Weights of a small transformer language model: biases, untied embeddings.
Each number is 200 + 30 x the weight over the matrix's rms, rounded and kept within 0 to 999. Layers, rows and columns count from 0.

# layer 3 MLP down (transposed), 1280x320, rms 0.0977, rows 1062-1082, columns 240-319
209,181,145,196,200,192,175,236,144,219,182,236,133,185,205,258,231,169,182,194,168,171,171,218,169,164,196,184,162,230,184,224,225,231,214,200,179,210,174,213,158,164,133,195,193,246,151,161,210,217,212,206,144,197,212,193,188,207,197,236,242,202,166,168,232,211,183,231,209,268,151,198,216,227,130,206,232,198,189,191
178,193,184,194,223,198,263,174,176,192,218,161,212,172,188,265,214,222,193,188,234,233,236,197,147,154,233,176,162,200,200,207,184,239,232,236,216,244,147,145,175,207,173,215,185,215,182,218,285,153,185,178,198,220,224,212,191,205,259,218,169,217,214,233,203,192,169,213,220,163,222,145,200,169,180,230,179,202,193,179
147,220,210,225,211,232,206,197,157,205,225,233,177,187,152,194,202,206,186,163,178,174,184,173,216,195,190,185,214,183,142,206,213,239,215,206,176,225,192,197,198,190,204,213,186,209,177,137,170,225,188,271,201,195,195,184,231,207,203,201,181,179,176,212,229,165,166,180,210,177,210,178,144,165,211,201,243,165,166,215
233,208,215,159,161,198,218,235,247,186,209,173,213,160,225,237,230,206,210,225,243,121,215,172,214,169,179,168,184,222,186,189,138,173,182,202,177,210,235,155,217,251,198,196,197,191,223,220,176,124,235,187,244,211,196,194,205,263,185,172,241,219,229,228,146,253,186,213,180,160,210,179,238,251,243,201,161,241,199,192
180,223,173,220,171,225,266,204,221,210,172,222,184,210,159,191,205,155,260,231,166,229,208,193,197,176,184,237,193,168,159,186,225,195,181,234,163,195,190,183,230,231,245,180,186,202,196,212,135,147,189,175,173,218,178,150,198,210,251,133,196,151,230,168,230,242,162,199,203,222,215,185,243,205,268,210,174,158,245,173
179,216,231,227,172,228,205,229,196,177,216,163,182,193,185,235,255,154,197,225,248,182,166,260,181,184,180,243,189,142,209,188,192,188,157,186,148,197,202,140,221,194,179,215,159,220,147,198,227,168,217,166,225,199,218,179,205,215,180,176,229,184,258,201,195,204,187,215,193,205,187,230,278,163,203,158,216,194,198,149
178,209,189,233,157,187,175,191,245,201,223,212,158,155,161,224,213,210,202,181,170,158,171,176,157,185,235,210,219,244,191,189,185,172,216,238,194,256,191,189,185,219,191,155,230,209,147,205,204,196,195,150,183,233,222,217,187,245,165,227,201,163,210,191,239,203,176,121,229,214,249,209,209,201,200,180,205,209,226,209
194,232,196,210,193,170,159,208,195,148,161,204,214,183,200,203,213,114,206,200,226,217,219,211,173,174,205,198,250,249,175,165,203,164,212,223,154,197,180,191,212,200,157,201,191,166,161,172,176,199,155,217,270,167,186,232,166,164,229,208,210,164,173,230,193,160,154,246,258,231,263,142,187,180,214,223,200,186,244,215
194,204,194,188,245,179,217,207,210,165,164,216,191,172,162,250,200,239,195,225,210,217,239,208,197,252,220,203,163,163,178,199,195,150,156,176,181,199,230,211,192,175,173,200,147,226,186,193,204,215,154,221,217,204,238,174,239,190,186,192,203,181,175,152,171,197,200,167,197,200,218,159,209,246,166,242,154,204,222,245
216,203,150,196,222,222,204,182,240,240,176,206,196,207,222,189,204,218,191,171,163,196,155,162,155,194,193,194,202,196,182,212,173,221,175,182,218,202,174,204,251,200,191,151,208,205,172,178,233,198,206,202,148,193,200,203,166,226,223,184,189,249,216,196,208,215,232,213,155,242,222,190,232,226,202,185,186,156,160,234
191,162,204,217,177,180,219,192,185,204,172,192,214,257,201,223,242,187,187,205,173,177,235,213,201,226,252,175,186,187,272,197,170,157,211,203,178,179,210,190,207,211,228,216,209,211,184,208,237,182,183,187,209,181,221,166,204,212,234,198,188,165,206,191,161,211,185,167,205,243,217,230,240,219,199,203,189,137,213,195
216,189,200,193,158,123,184,187,193,197,245,208,197,194,172,189,166,207,215,204,179,238,213,244,208,234,246,170,199,137,242,209,175,185,192,202,165,180,208,160,174,157,175,253,176,194,179,213,228,199,213,187,200,205,171,196,241,150,196,180,223,231,143,212,153,219,169,232,186,234,155,214,223,243,197,202,186,199,275,190
149,246,214,154,140,213,203,168,211,190,181,180,202,206,198,192,195,216,210,127,141,167,183,162,238,169,217,216,182,226,231,217,214,183,209,192,231,174,238,200,293,190,188,184,191,191,230,209,197,192,220,220,216,214,219,192,211,246,225,180,152,170,186,236,228,233,216,264,182,224,183,183,207,209,212,190,180,206,218,193
118,213,168,193,180,190,145,241,196,210,241,166,233,177,196,226,221,187,217,203,201,237,184,189,153,191,198,217,182,214,233,192,181,283,180,227,224,190,242,186,192,183,112,183,191,195,188,200,187,199,133,228,218,224,221,212,161,213,247,178,218,214,201,183,217,243,224,197,216,191,205,179,214,193,198,233,199,208,201,161
242,222,176,167,171,209,214,188,224,197,184,208,202,226,178,217,193,210,185,220,221,208,199,222,242,191,141,183,171,220,210,202,218,165,173,202,178,237,195,221,207,198,194,196,173,226,205,172,152,176,213,202,218,258,226,214,200,231,198,175,201,239,190,200,237,181,190,253,238,204,187,233,197,214,239,177,139,161,193,230
199,184,256,146,196,204,186,223,204,155,202,222,211,215,223,196,180,190,182,191,194,242,183,208,152,226,221,221,152,248,213,198,232,212,235,206,226,196,155,270,155,218,192,218,157,201,236,157,160,195,177,196,150,161,215,210,195,200,239,232,176,243,157,207,242,200,196,226,212,220,197,197,241,181,204,215,181,240,202,208
237,169,199,192,215,202,189,201,159,205,234,173,219,190,223,192,238,242,229,180,166,209,159,195,173,195,181,208,202,211,189,233,217,154,213,220,170,220,207,174,178,196,235,214,156,188,231,201,155,185,248,237,202,186,212,222,166,176,185,184,213,213,178,180,232,197,213,263,180,170,166,203,254,184,203,178,164,187,167,210
196,175,232,242,157,198,195,186,189,217,194,209,197,189,235,197,228,197,147,220,234,206,185,288,172,249,198,180,189,151,225,164,204,214,164,234,160,180,177,203,230,182,177,224,180,210,159,230,129,185,232,185,206,161,226,195,224,202,222,202,175,206,215,286,136,207,208,207,142,203,187,205,199,228,200,218,239,202,208,209
203,218,205,195,187,214,185,245,234,181,215,199,167,186,212,251,136,161,204,185,166,203,157,217,218,171,243,157,196,194,193,144,178,215,234,185,204,213,178,223,141,229,238,198,239,194,256,186,224,199,189,146,179,154,224,178,202,216,179,221,176,179,211,167,220,169,248,167,223,142,224,248,231,140,221,201,251,220,221,203
187,275,178,208,186,202,161,219,187,141,225,178,170,219,244,267,186,169,189,230,195,214,285,149,184,203,236,160,186,226,254,171,206,235,195,193,233,199,179,210,180,207,222,283,186,192,203,136,201,223,181,169,162,219,204,207,213,193,202,172,237,234,274,130,196,173,152,216,173,245,209,186,228,262,207,178,183,161,156,175
177,174,220,181,219,233,248,149,197,245,193,207,217,174,169,148,183,181,240,177,189,155,161,242,180,234,183,231,253,153,137,231,230,150,193,161,212,249,214,194,222,144,254,208,202,179,167,234,231,207,238,208,234,181,206,173,173,207,207,195,163,175,187,185,183,264,209,172,218,188,230,193,202,196,222,207,153,214,157,219
# layer 3 MLP up, 1280x320, rms 0.0962, rows 1063-1082, columns 240-319
184,187,218,227,172,176,168,227,232,191,203,241,243,212,177,233,181,201,232,220,115,211,234,186,237,166,214,145,215,196,232,240,258,211,162,188,225,232,154,226,187,247,193,146,205,224,244,229,265,235,151,172,186,221,213,215,197,210,222,180,235,266,249,208,238,226,180,223,166,125,192,213,186,186,222,226,183,163,201,202
216,145,227,162,213,238,192,193,204,196,201,199,224,208,240,234,191,222,199,239,250,198,227,235,177,220,229,199,183,221,174,214,196,191,199,153,225,174,158,229,197,200,206,244,168,170,143,219,215,183,191,215,169,230,235,249,207,197,255,190,195,228,210,218,207,221,254,210,224,225,251,219,231,213,153,215,168,237,261,182
174,208,165,191,181,160,169,196,137,230,246,240,211,265,216,157,221,166,162,211,217,215,234,207,192,185,202,243,184,97,220,203,226,192,217,197,200,226,176,223,200,169,179,140,198,147,216,221,172,188,172,199,185,236,204,248,250,223,237,255,142,189,192,215,217,229,199,186,222,235,210,216,198,205,158,194,234,226,219,224
219,213,209,168,120,197,169,274,202,182,167,183,254,205,221,185,216,201,207,166,178,204,178,263,229,149,155,201,233,167,219,257,153,196,226,187,211,212,197,220,207,232,227,190,172,182,231,233,216,188,212,185,203,168,172,208,207,189,136,192,169,213,152,217,152,188,213,203,159,196,212,147,232,177,195,196,218,187,156,215
253,239,202,184,194,197,179,172,207,178,214,195,235,169,131,220,211,203,158,204,143,150,218,178,206,174,233,143,230,178,214,156,159,194,284,213,185,215,196,237,231,254,173,164,196,206,212,199,168,199,229,284,150,166,153,250,181,233,140,146,174,203,203,146,232,278,211,251,180,155,210,194,212,211,121,213,177,214,200,169
256,177,227,187,193,148,210,196,164,223,196,204,191,196,236,191,149,243,194,228,199,176,232,199,197,170,200,187,232,208,251,164,190,210,168,215,210,166,149,178,187,195,182,208,188,240,188,194,199,233,233,216,205,186,187,199,181,151,221,206,205,229,129,184,163,154,242,183,238,250,220,183,155,183,162,217,158,193,229,169
189,248,165,199,158,182,213,228,212,184,164,213,228,197,220,190,238,166,184,148,238,211,188,209,186,169,213,176,236,211,177,175,187,183,256,173,165,166,219,167,256,238,149,161,232,191,262,249,234,192,221,201,189,190,231,215,170,135,171,171,245,180,220,181,199,219,163,247,198,180,211,207,190,198,221,159,243,240,232,175
236,213,207,193,193,240,217,210,189,189,174,188,219,167,193,226,237,173,228,243,206,201,207,191,193,242,191,206,202,199,218,238,239,212,237,184,211,239,219,241,221,218,198,201,154,196,178,200,203,173,197,214,194,257,243,184,218,178,186,196,169,185,179,182,165,180,164,183,187,188,170,249,181,215,205,208,174,173,211,240
157,153,220,192,220,199,192,198,175,157,239,218,242,174,212,241,258,164,239,217,195,186,217,206,222,193,239,233,223,161,181,223,187,175,224,205,162,154,211,266,169,148,220,202,214,202,234,185,217,220,265,219,234,231,236,202,267,137,212,217,183,206,207,207,218,213,184,179,210,210,199,175,174,171,201,215,219,196,200,180
161,162,178,185,172,220,199,173,184,232,187,251,216,200,222,221,187,180,231,187,241,232,147,231,181,185,159,188,244,207,184,258,246,226,203,211,237,205,208,225,176,262,166,191,211,213,255,229,206,187,194,177,191,234,213,200,194,201,180,161,211,229,236,193,290,176,204,220,187,197,215,155,235,164,239,194,185,249,195,219
223,190,238,196,171,213,209,272,236,193,243,218,192,214,184,176,174,203,187,203,194,210,205,174,194,230,163,198,204,211,172,168,226,210,184,212,266,223,192,172,236,154,201,160,185,207,210,226,201,204,201,135,184,194,253,202,205,219,244,224,157,235,230,186,242,220,199,185,194,180,209,192,208,217,202,172,212,211,187,202
195,196,197,176,193,157,151,238,142,193,209,207,179,249,226,198,221,223,153,181,204,208,213,197,149,207,205,216,167,187,178,188,224,213,221,190,227,231,240,230,169,208,156,160,197,223,242,221,234,216,184,202,191,183,198,210,164,227,192,142,233,195,148,186,232,167,192,166,190,185,189,207,136,191,187,255,214,174,171,216
242,202,231,155,247,198,151,211,191,230,164,256,165,233,211,174,188,231,215,213,220,183,246,234,173,173,262,187,187,158,170,219,174,137,228,213,208,142,167,215,171,197,252,191,224,201,178,144,199,184,227,204,210,199,228,169,266,185,159,246,223,187,188,229,133,221,164,195,181,227,258,203,163,159,226,166,236,185,226,267
201,187,188,184,200,179,192,251,156,177,254,196,215,190,188,187,189,201,279,211,210,182,175,163,202,187,217,198,204,189,208,151,192,219,198,202,171,197,179,216,171,182,216,214,202,168,207,203,182,216,244,217,186,177,204,202,195,195,241,199,203,162,223,261,188,229,219,200,187,161,187,187,197,250,178,176,188,199,193,209
194,187,174,193,166,182,212,203,206,205,188,202,195,218,219,200,151,208,184,200,229,185,167,229,184,189,201,232,199,259,182,172,226,203,178,220,219,210,121,189,255,215,239,181,179,241,182,173,227,217,182,210,208,160,231,245,196,257,175,259,180,137,248,190,199,224,143,237,218,158,214,221,217,192,159,224,137,190,186,185
233,215,222,212,149,207,231,207,188,248,270,236,167,200,149,177,260,222,182,226,210,174,215,221,239,214,187,179,186,191,224,207,193,247,223,232,132,194,160,247,170,195,214,244,260,177,230,204,204,203,242,243,182,183,168,151,182,202,171,197,193,197,204,193,202,183,185,179,187,196,194,209,228,159,241,174,193,156,183,206
183,168,207,206,206,202,173,254,166,163,219,178,210,192,141,174,200,214,185,193,223,212,152,231,214,239,173,157,187,189,219,237,195,276,188,201,167,157,202,226,150,221,229,186,197,225,266,198,191,210,135,226,213,197,159,224,210,236,133,209,241,147,198,200,188,177,226,165,211,204,178,210,204,153,195,229,174,198,168,231
208,219,176,194,183,149,211,212,205,196,214,197,255,206,225,186,207,217,173,205,182,198,214,177,261,186,203,227,153,193,164,261,216,142,169,224,219,214,202,183,242,153,196,229,251,245,169,220,219,186,174,201,195,216,248,227,188,208,181,198,195,177,179,217,229,209,222,220,194,180,178,240,155,214,190,185,179,246,164,229
204,221,217,167,188,178,144,214,219,161,179,210,196,230,246,203,178,199,159,200,240,224,230,162,194,198,143,193,218,244,174,160,202,240,190,224,143,266,161,151,205,264,202,213,232,205,209,163,149,207,172,249,156,160,171,203,188,170,193,186,189,179,156,189,225,211,182,223,177,204,251,126,212,210,195,153,204,169,238,225
235,154,185,174,173,171,203,179,197,204,164,200,236,182,251,153,215,191,198,206,197,249,225,177,163,166,237,198,184,158,203,141,222,233,203,181,204,191,196,228,207,199,167,184,163,175,158,160,162,226,192,243,188,254,190,134,195,198,221,173,253,209,168,236,229,251,163,172,185,252,187,189,158,136,159,210,212,189,263,205